Each number is 128 + 32 x the weight over the matrix's rms, rounded and kept within 0 to 255. Layers, rows and columns count from 0. Numbers have three digits each.

# k: layer 2 attention key, 64x128, rms 0.156, rows 27-63, columns 32-63
# q: layer 2 attention query, 128x128, rms 0.164, rows 28-63,92-127, columns 32-63
# v: layer 2 attention value, 64x128, rms 0.117, rows 0-19, columns 32-63
# o: layer 2 attention output (transposed), 128x128, rms 0.113, rows 0-19,64-82, columns 32-63
k27:109170153161124115093155128163152209127133162105118113117145133177139083144165102101110136137096
q28:135138159125174144097172149107132181126107056122163122109133107096118101164136104156090146187110
q92:088152131141117105107117103097124165052158120156107126143128144080154126167115160088127150071133
k28:178093095150120119140101105155091094145146177176095115141145166136101116104057082140114091085083
q29:169141112095138159186139040103146114187092149108130111149137141110162139128155142105123099087158
q93:126124117221132118122083141099127107061131143118115077137158172119152155139179158094103140128152
k29:062119164151120149102116135136083112102131047096151118106147124115088120170071122139097114153087
q30:176118131137153064175106144131075125093137106158145120127156157105084115108127089101144106094137
q94:125131130142099126118122078114135129045138106089133132087139062090065120197144150151128166139101
k30:133108129110112098109124170140127100057126142150154145118164114133125168165136075148164093134059
q31:166180130117108131162117059120139123147134114135099109139191108128151106097117099162154098142113
q95:148114148114120141084151133120110154157115132090161142134153122096103122132123092138150150136129
k31:058133160080130158128123153154136062109098135137109141108129136125145160146140163135151149130110
q32:145163151156112080147113103084118145105128077090126140150082149159119121119139116145123129120109
q96:153138091081149108085108133124138075161140136068113126150142143146075126117118102119153153155114
k32:093090200155102171139163085074148174157110122143166129093154080116091106099104166140099145160109
q33:180062122158112083122154142105115110138108154107084182109116178102118179077079159112136135058129
q97:154101129163123148156134145123116200129124134133137096051179104110073108158114145125088138136130
k33:078127140130100169098112160177108191164122089206138155119105135093150127168110075078123112133157
q34:143143184192098129116126116064120127122134145108144129081212136153112155180180129102152120091124
q98:141137157105153159131129134129155123095124134129131149133102131122156122100131119145113155152092
k34:085118125177116135142120109091105132156125094122141094120124014090164125115127134151158167141092
q35:105127106153155117139136112119149090143096140092122107120155144132058166124132110129134140094102
q99:130139163130120167148162099095073148098122122088136126101153121129120135125158106122153124169068
k35:123137129127158126138087190064148101152137106160177131174118131166138119143118095160142120142086
q36:103129152129148115120147179163106122092131103156152143097152120088101112142157124151093132140123
q100:169080111140101074131180085144152078123092130097137126117118113070112118139132138165181146150087
k36:034136119126190133190133165072157167134148134147165108084077087121128129106108130114158147161146
q37:106159143115095098121112098101114139150064092104140164137090095139113129166087089182100117132167
q101:109163150090162131141147122127115155154097127112149120117171082169122137151115137123156138120084
k37:134152128096123127105110131118181118142171148132143119143124123168146127135148144166167158182146
q38:125197086108115079130133149105120174172101136136130141104088127106155174137147140082130132139176
q102:120076097084121105186137163121102122105134147128071101140141184166164144113139118112138082027121
k38:156157119107117116092127072124158067113118163114134173168166112108115096041126166149127165089063
q39:107145130121158131130119148114181154139096142123132119102168117094113109109115182172112134117092
q103:120164140151145125149143102154130174110153116104163145098154118130063127131202145103123126192157
k39:154162111069111142139114163110096079163155066118095188098124151123094095111146098070169141105174
q40:077055167146105163077151119155140151154129087100194148057156101124081110179161166131087129185111
q104:123157139157138177129134161123164100130128075122160166102053092089132127150166143090146152159111
k40:177137113156136093169147115141114125117137155146124078158133099138147064169135091119118104156113
q41:099130138109112113120183096152125127072082091120133151146130113111116143136143108155129162130088
q105:182115112125119202127079108154089158118136162174104104144118180153193066099133108074131066115155
k41:101098065148155152102112107186108100107166141084148119182112145155117130109127126144125113138120
q42:136124146178152138113120160131128085129104145149167113084146108104098116195116119155139139161076
q106:128144134146142079152128104149181127139141142103165095070130126094102121146154101102180140188093
k42:114140091167121132186124194084137100121122112111136140119165130108125160133126135110161086164128
q43:109130143124136155121074113142143157139117122132162102142105125123141142117161159111108082150106
q107:124197121127149153116070063013111102186133136115138097152109151109149089108125105123113080133200
k43:203126114119130131148133164196123101119143150174088083105127108118076121129134113095136152116111
q44:066131092107098094163108131131154142177150144160097131127122151138134169060100146095105082074182
q108:114166126146152106119106134092133129119200149154114135128126137134101110132135142127101132124111
k44:181110175124100155157151146126108162166189145151130146098123112141102122069081097116125096136158
q45:119135111137130096190115091174176181160144115190110084170129146156133149131135163073102124090178
q109:152075121125119113097093174099134131136171196172108137146158183157124144143105128093089131120165
k45:117116110128102149107083057158091126157128136100126099128104142123073139135067131149106105152123
q46:103147141111101107178192149127132150119108121156147118083143101126078095159099092159095131153105
q110:103156227189122138128208193118186144146110081058211174088161066139085153184146119255170183238044
k46:080157151141133104139117092107103055164120096087152153150163131096075132183170143182146174161079
q47:181116131099078125074164140133164161143192116082114089150165127069136077118050138195161120131185
q111:146172147134111021095146092146143126083150122091108137126090110118092117126132137151189147127029
k47:063116093167126143143133122103094147104165150134117107085145158138138188177122121138096112128142
q48:184106133141159165141122104161118091149141146164157107147091140110096130092131101116139147167135
q112:144121125113142067152141139148134097120135111105107111129094137172158163099114151071146119123101
k48:164058112140115094121114149101153144074108123130164090098119153084103100146124138143140164119145
q49:093150165117132150111124122097082177154119110099153175107129129154111142175172160152066134147171
q113:149155119070128073144112135164117137197097111131123160142136149085161084114147135091142090105088
k49:113152116123156099155113095075143100130128112135158123108096088115132134180133177163169163132123
q50:129088155136155140155143145157133121188137132110164177115117111163108144144162113160141182129109
q114:162134113101121112117106164141122141125150125173100109131117137131120158088096122085076092103131
k50:125159115150129141087129103137140139144141091117174129138113029110138135114110179145139115152094
q51:131113120135137092171130103125161069145138147120098140112137158176185095088109149072138113150189
q115:138101136117200215175120143144089121114091114143125167131105093099136146148137144186130144130174
k51:116137176139137122071144089117102144134184127083153121127096107098140128136171159117084160105166
q52:141154129109140132094147140157169121059102117086128129177152089101164144130093127118107144095123
q116:111118132154115149110127125126128130128154129126129155100104130169093126136127143060130108103137
k52:173107108078099139099092130114160112086148162121140105110153130129105118092146123094151089155142
q53:075135162157145156060209105096153167161102118093153152087170118169082181155086084143106133166070
q117:145082151145157121167140110162139131148119090140158129147118116150100110144156099115132113182101
k53:137126123087131113100094133103166148126121171109109131124121112179120100153197179110107125139092
q54:107129162167145129133161145090142106097150079109096130125134087157125123145129159137159117154119
q118:082155139150126120077099149104109175119143133142121143109154119178141154152152189101099167035102
k54:192096122121074189106099096125108124122137174125076165156159157132120101110098104110131070102136
q55:098146085157135087119085104106073128106133163114096086148147175076141103089120125153155123086122
q119:151130079054113156134114176097122118125120173147046106186096170098158102080136121152136114105178
k55:077122121090175119125138188125074143172157123109093126143108129080137165080128133128125144125161
q56:149156142147122112152143118139155139102103116121160142106141137138099146127167081083154158118156
q120:137157151125099135090103071162191103144181163082145152133105129159144061147159129103172135099127
k56:138097085136111130090154140075164155119100106129134141113152097117143123113117196084083129157107
q57:133132123119154107140045124111087154177136112103119114178133167124111138112133106108169103145079
q121:073149150133151122060147079071112105160153111126107129164179157169146157104108145074154098071153
k57:143110125065130100157134077103125045115134106154089101132135137074126116113117105167112122145102
q58:142156116126103101089114142179159110121136138107117132099086134161152070111167098096139121121140
q122:108077147120126097125151110160131122173084124109132146123141134067113079123157085104135120158126
k58:127133083126144106161124156149150091129177076121106115159092088152159132132169155148104154122106
q59:121154120132149108088084112106130097161152146165130149159090144127145120103065141141159133098139
q123:117139161147152081038087103098120134143113107103170165129144093152120188142129139085147128142096
k59:157133114121122120144129091137140143126071129129099120082121131060101145178103100115086103121157
q60:123122103118128161114147136097151112162139092109110116123090117103143105095113104135129124170173
q124:150125107139112072088068113145120152109167143079118105140154137120084143132136151124148086108092
k60:081165130159127138131103198137136121106157114153123132110175122152151112151085108148153163156086
q61:076131178144144112071137112093168111098107123147151161069161074120126148180094143115101165116115
q125:110128148147119189100122058104181124121139096129142171171115122132125136161118119123096136085136
k61:147166118113093130104070129159121136150114099147114161122177135121129106083103113049109100119151
q62:118199128168157161160158129116152137131075140120148127117134133160133138136142167154130159176169
q126:099075121180143197179134171115145146107147124093148133120174118167101154139169201144164160094162
k62:143133157134085147097129079131163138098166164072157112171127114104119099122066115150131155150084
q63:125147145139164146138153134111094172162153126159160160083126139154087113136126128091103091140135
q127:136102132143107151116188151167156151056107134129141124095134097132122115197121106205115168127107
k63:077177139155172074084136151088135235135109138109139166123116150097137140150136141098116164101171
v0:098140138089122115089073094108063152174127133150145099122199175096146122124140161111168122131139
o0:155118162122085155119103153194189156137149093107115147187145138118162129083115140111094120142077
o64:075136106136143098134176157066099138138171101163172140076129113102084129152147124117108166144146
v1:124195127100108074123188112104093116063097149134120104181163125121092093132144121167127129124093
o1:158131158068153145134151124150108094136141174143082101169102090119108157123152215148121154116201
o65:152103121155126156159083089139136189155143083152087191112188051115109130107112136122148128193112
v2:130137118114165096151101148173093067154126142112114126126140139101128150114156115138120153153129
o2:151170134173136157138102140144131128100105150119107131154094118068063104114107124111117146148112
o66:101092182108141126115122143084184164125147106079173202131139085153124140109087129143172124062148
v3:102160100111121141124160202166106131180116160118082148138162160111089183102070111145135117107189
o3:134182066120129125144120117136098120089104187176011124151116119156121088108135154143137127102102
o67:139088158127149167064101066117145108164129150077156080120098132126107143165079140093126155172113
v4:127162156122109180123242083192114119193143120145138123154098126133147115144160115144104104125089
o4:074113132150089070146124127176095150161107092144087102104177146135198099100123127146182131074157
o68:132155108115134158112126149097141114093138161176194131121093078120069156160168172111112062189138
v5:157148137131120138137161103158196194133106124088091124135144113069114164141111117123091114143095
o5:090114115084158095146084073092106127103075084110138114138110078159115126118105073186080115093184
o69:148126097152117175084151155164122147076161183119092137154103136130142137058136144112093148195153
v6:107142115112146140127101180098090170134135127149097116146142119142125195100147086112123083118135
o6:184174178128134148154106148166173113114198156140138130144124094141141099110116098185108097096122
o70:128064100090141130131149094093128098151052169141166108123195137111138097108148148119175138214099
v7:137152125111139180126114146141147085190137137158134152112111147122130092107088096141124124124116
o7:131128177080111080122158125126090108145095176185135101084144116129164112116137124135108084039141
o71:133130102092110119120094174152102191159117117124125169149069196126143188137129122140134155113125
v8:061200134116105082163095186107106081131089121128127138154131118076105123128180126082096134120096
o8:151095169148168187095071136102106110131146119076125138111176163137172131197081136110198148114163
o72:161136112077145092174152145143104154145130123195056225143097111125081108091144164092100117109116
v9:124252112147101127198181080130129177148117140144153121127147093102146093114151193185139140111140
o9:091093129087178046093146151162133133132071230074110120126190171103157106116169134109148152138147
o73:167122129126168135159122087058141078100156093116085163172091122126162092154094128100123094132101
v10:071101138078092178092109129208145151135158134134110112113185193122179109138139121091137134103149
o10:154116091131101200102180163098128123167076209111120090163150116112121077126136126164126077151134
o74:122129115140179067150101127170142110148118075145162161130141164123115165039109159118187167164109
v11:141159143144148096126111082066183128202054118138135104130121094124147114124040143170098157145141
o11:145115119080117139099177092121122166135108133175107074168107229102143172150106127150138127187112
o75:149142178160139104141115150083148130096110080106126193148139162177103079114152111082089150062153
v12:139139120093187151129122111089110114152085106145134139149149126129121146158173142117129137153176
o12:086105128153133179051136165137116120136102146134124069157157157146089130119123083102141131180147
o76:104099172116110088162138134146121163086154127087152153088161129131134137153134160190143171121095
v13:145111130076129115157137102093115132183101103161128139053136154032127110142141107096177131124237
o13:172163090099163149151137065111156131113181166098083116168095160101114101152105101173183132138135
o77:088109121185082152112097137098106131164130128171101180103114143162156166150099138142110092106111
v14:121136127144099116117168161191138116180123134143123106061110148107163103128159124110164166168163
o14:164155086130107086170183130123181131100161081084145060155151138133112100153121135135103094184151
o78:130101133123155171118100129134072141101144175195152222099122152148119169093105099150152174072088
v15:119171129136139133147125176127097156138120103165147149087110100116133174122118101034150182130144
o15:131112217118120166164113127130138140111206098148110101119166132133176131179172079110154083111147
o79:124123095182191114048157131101086139091116086148165126112129146155150113160070149128122137090109
v16:116115133119164147137128142122193135163123120154143115079121107150133148117083140066112145156139
o16:117150031134166087208080092136141123097139198131112138118086193124104115072137121156162125199115
o80:144147138126085179063098106118092106059148114095078157154130135143153178134110077189099124100135
v17:117133124127141168121080127102140094133090110158161128182107095068131131144091089099176092087093
o17:119121138129185169200082097113095150132110129121117145133119199126157086069126164105124138127099
o81:115145116099135066142195108122148134111130134133142166115132086152115127173191129142121134163135
v18:169039137162131127149098154075075125112181137117135098154178168153093185143175081142105134113142
o18:143137186087108116159113128129120069099170162140126207096147093056133093108164190081043158073135
o82:143100051170174103147100119185141127166026100097136084187114168168117144103168097161227171161151
v19:123190130139142200158103110087130201098089141092143127106141102195138107140130079116147103176101
o19:068129122148202112095153110143098098148155138150109129167123164124158142125172106219158179164088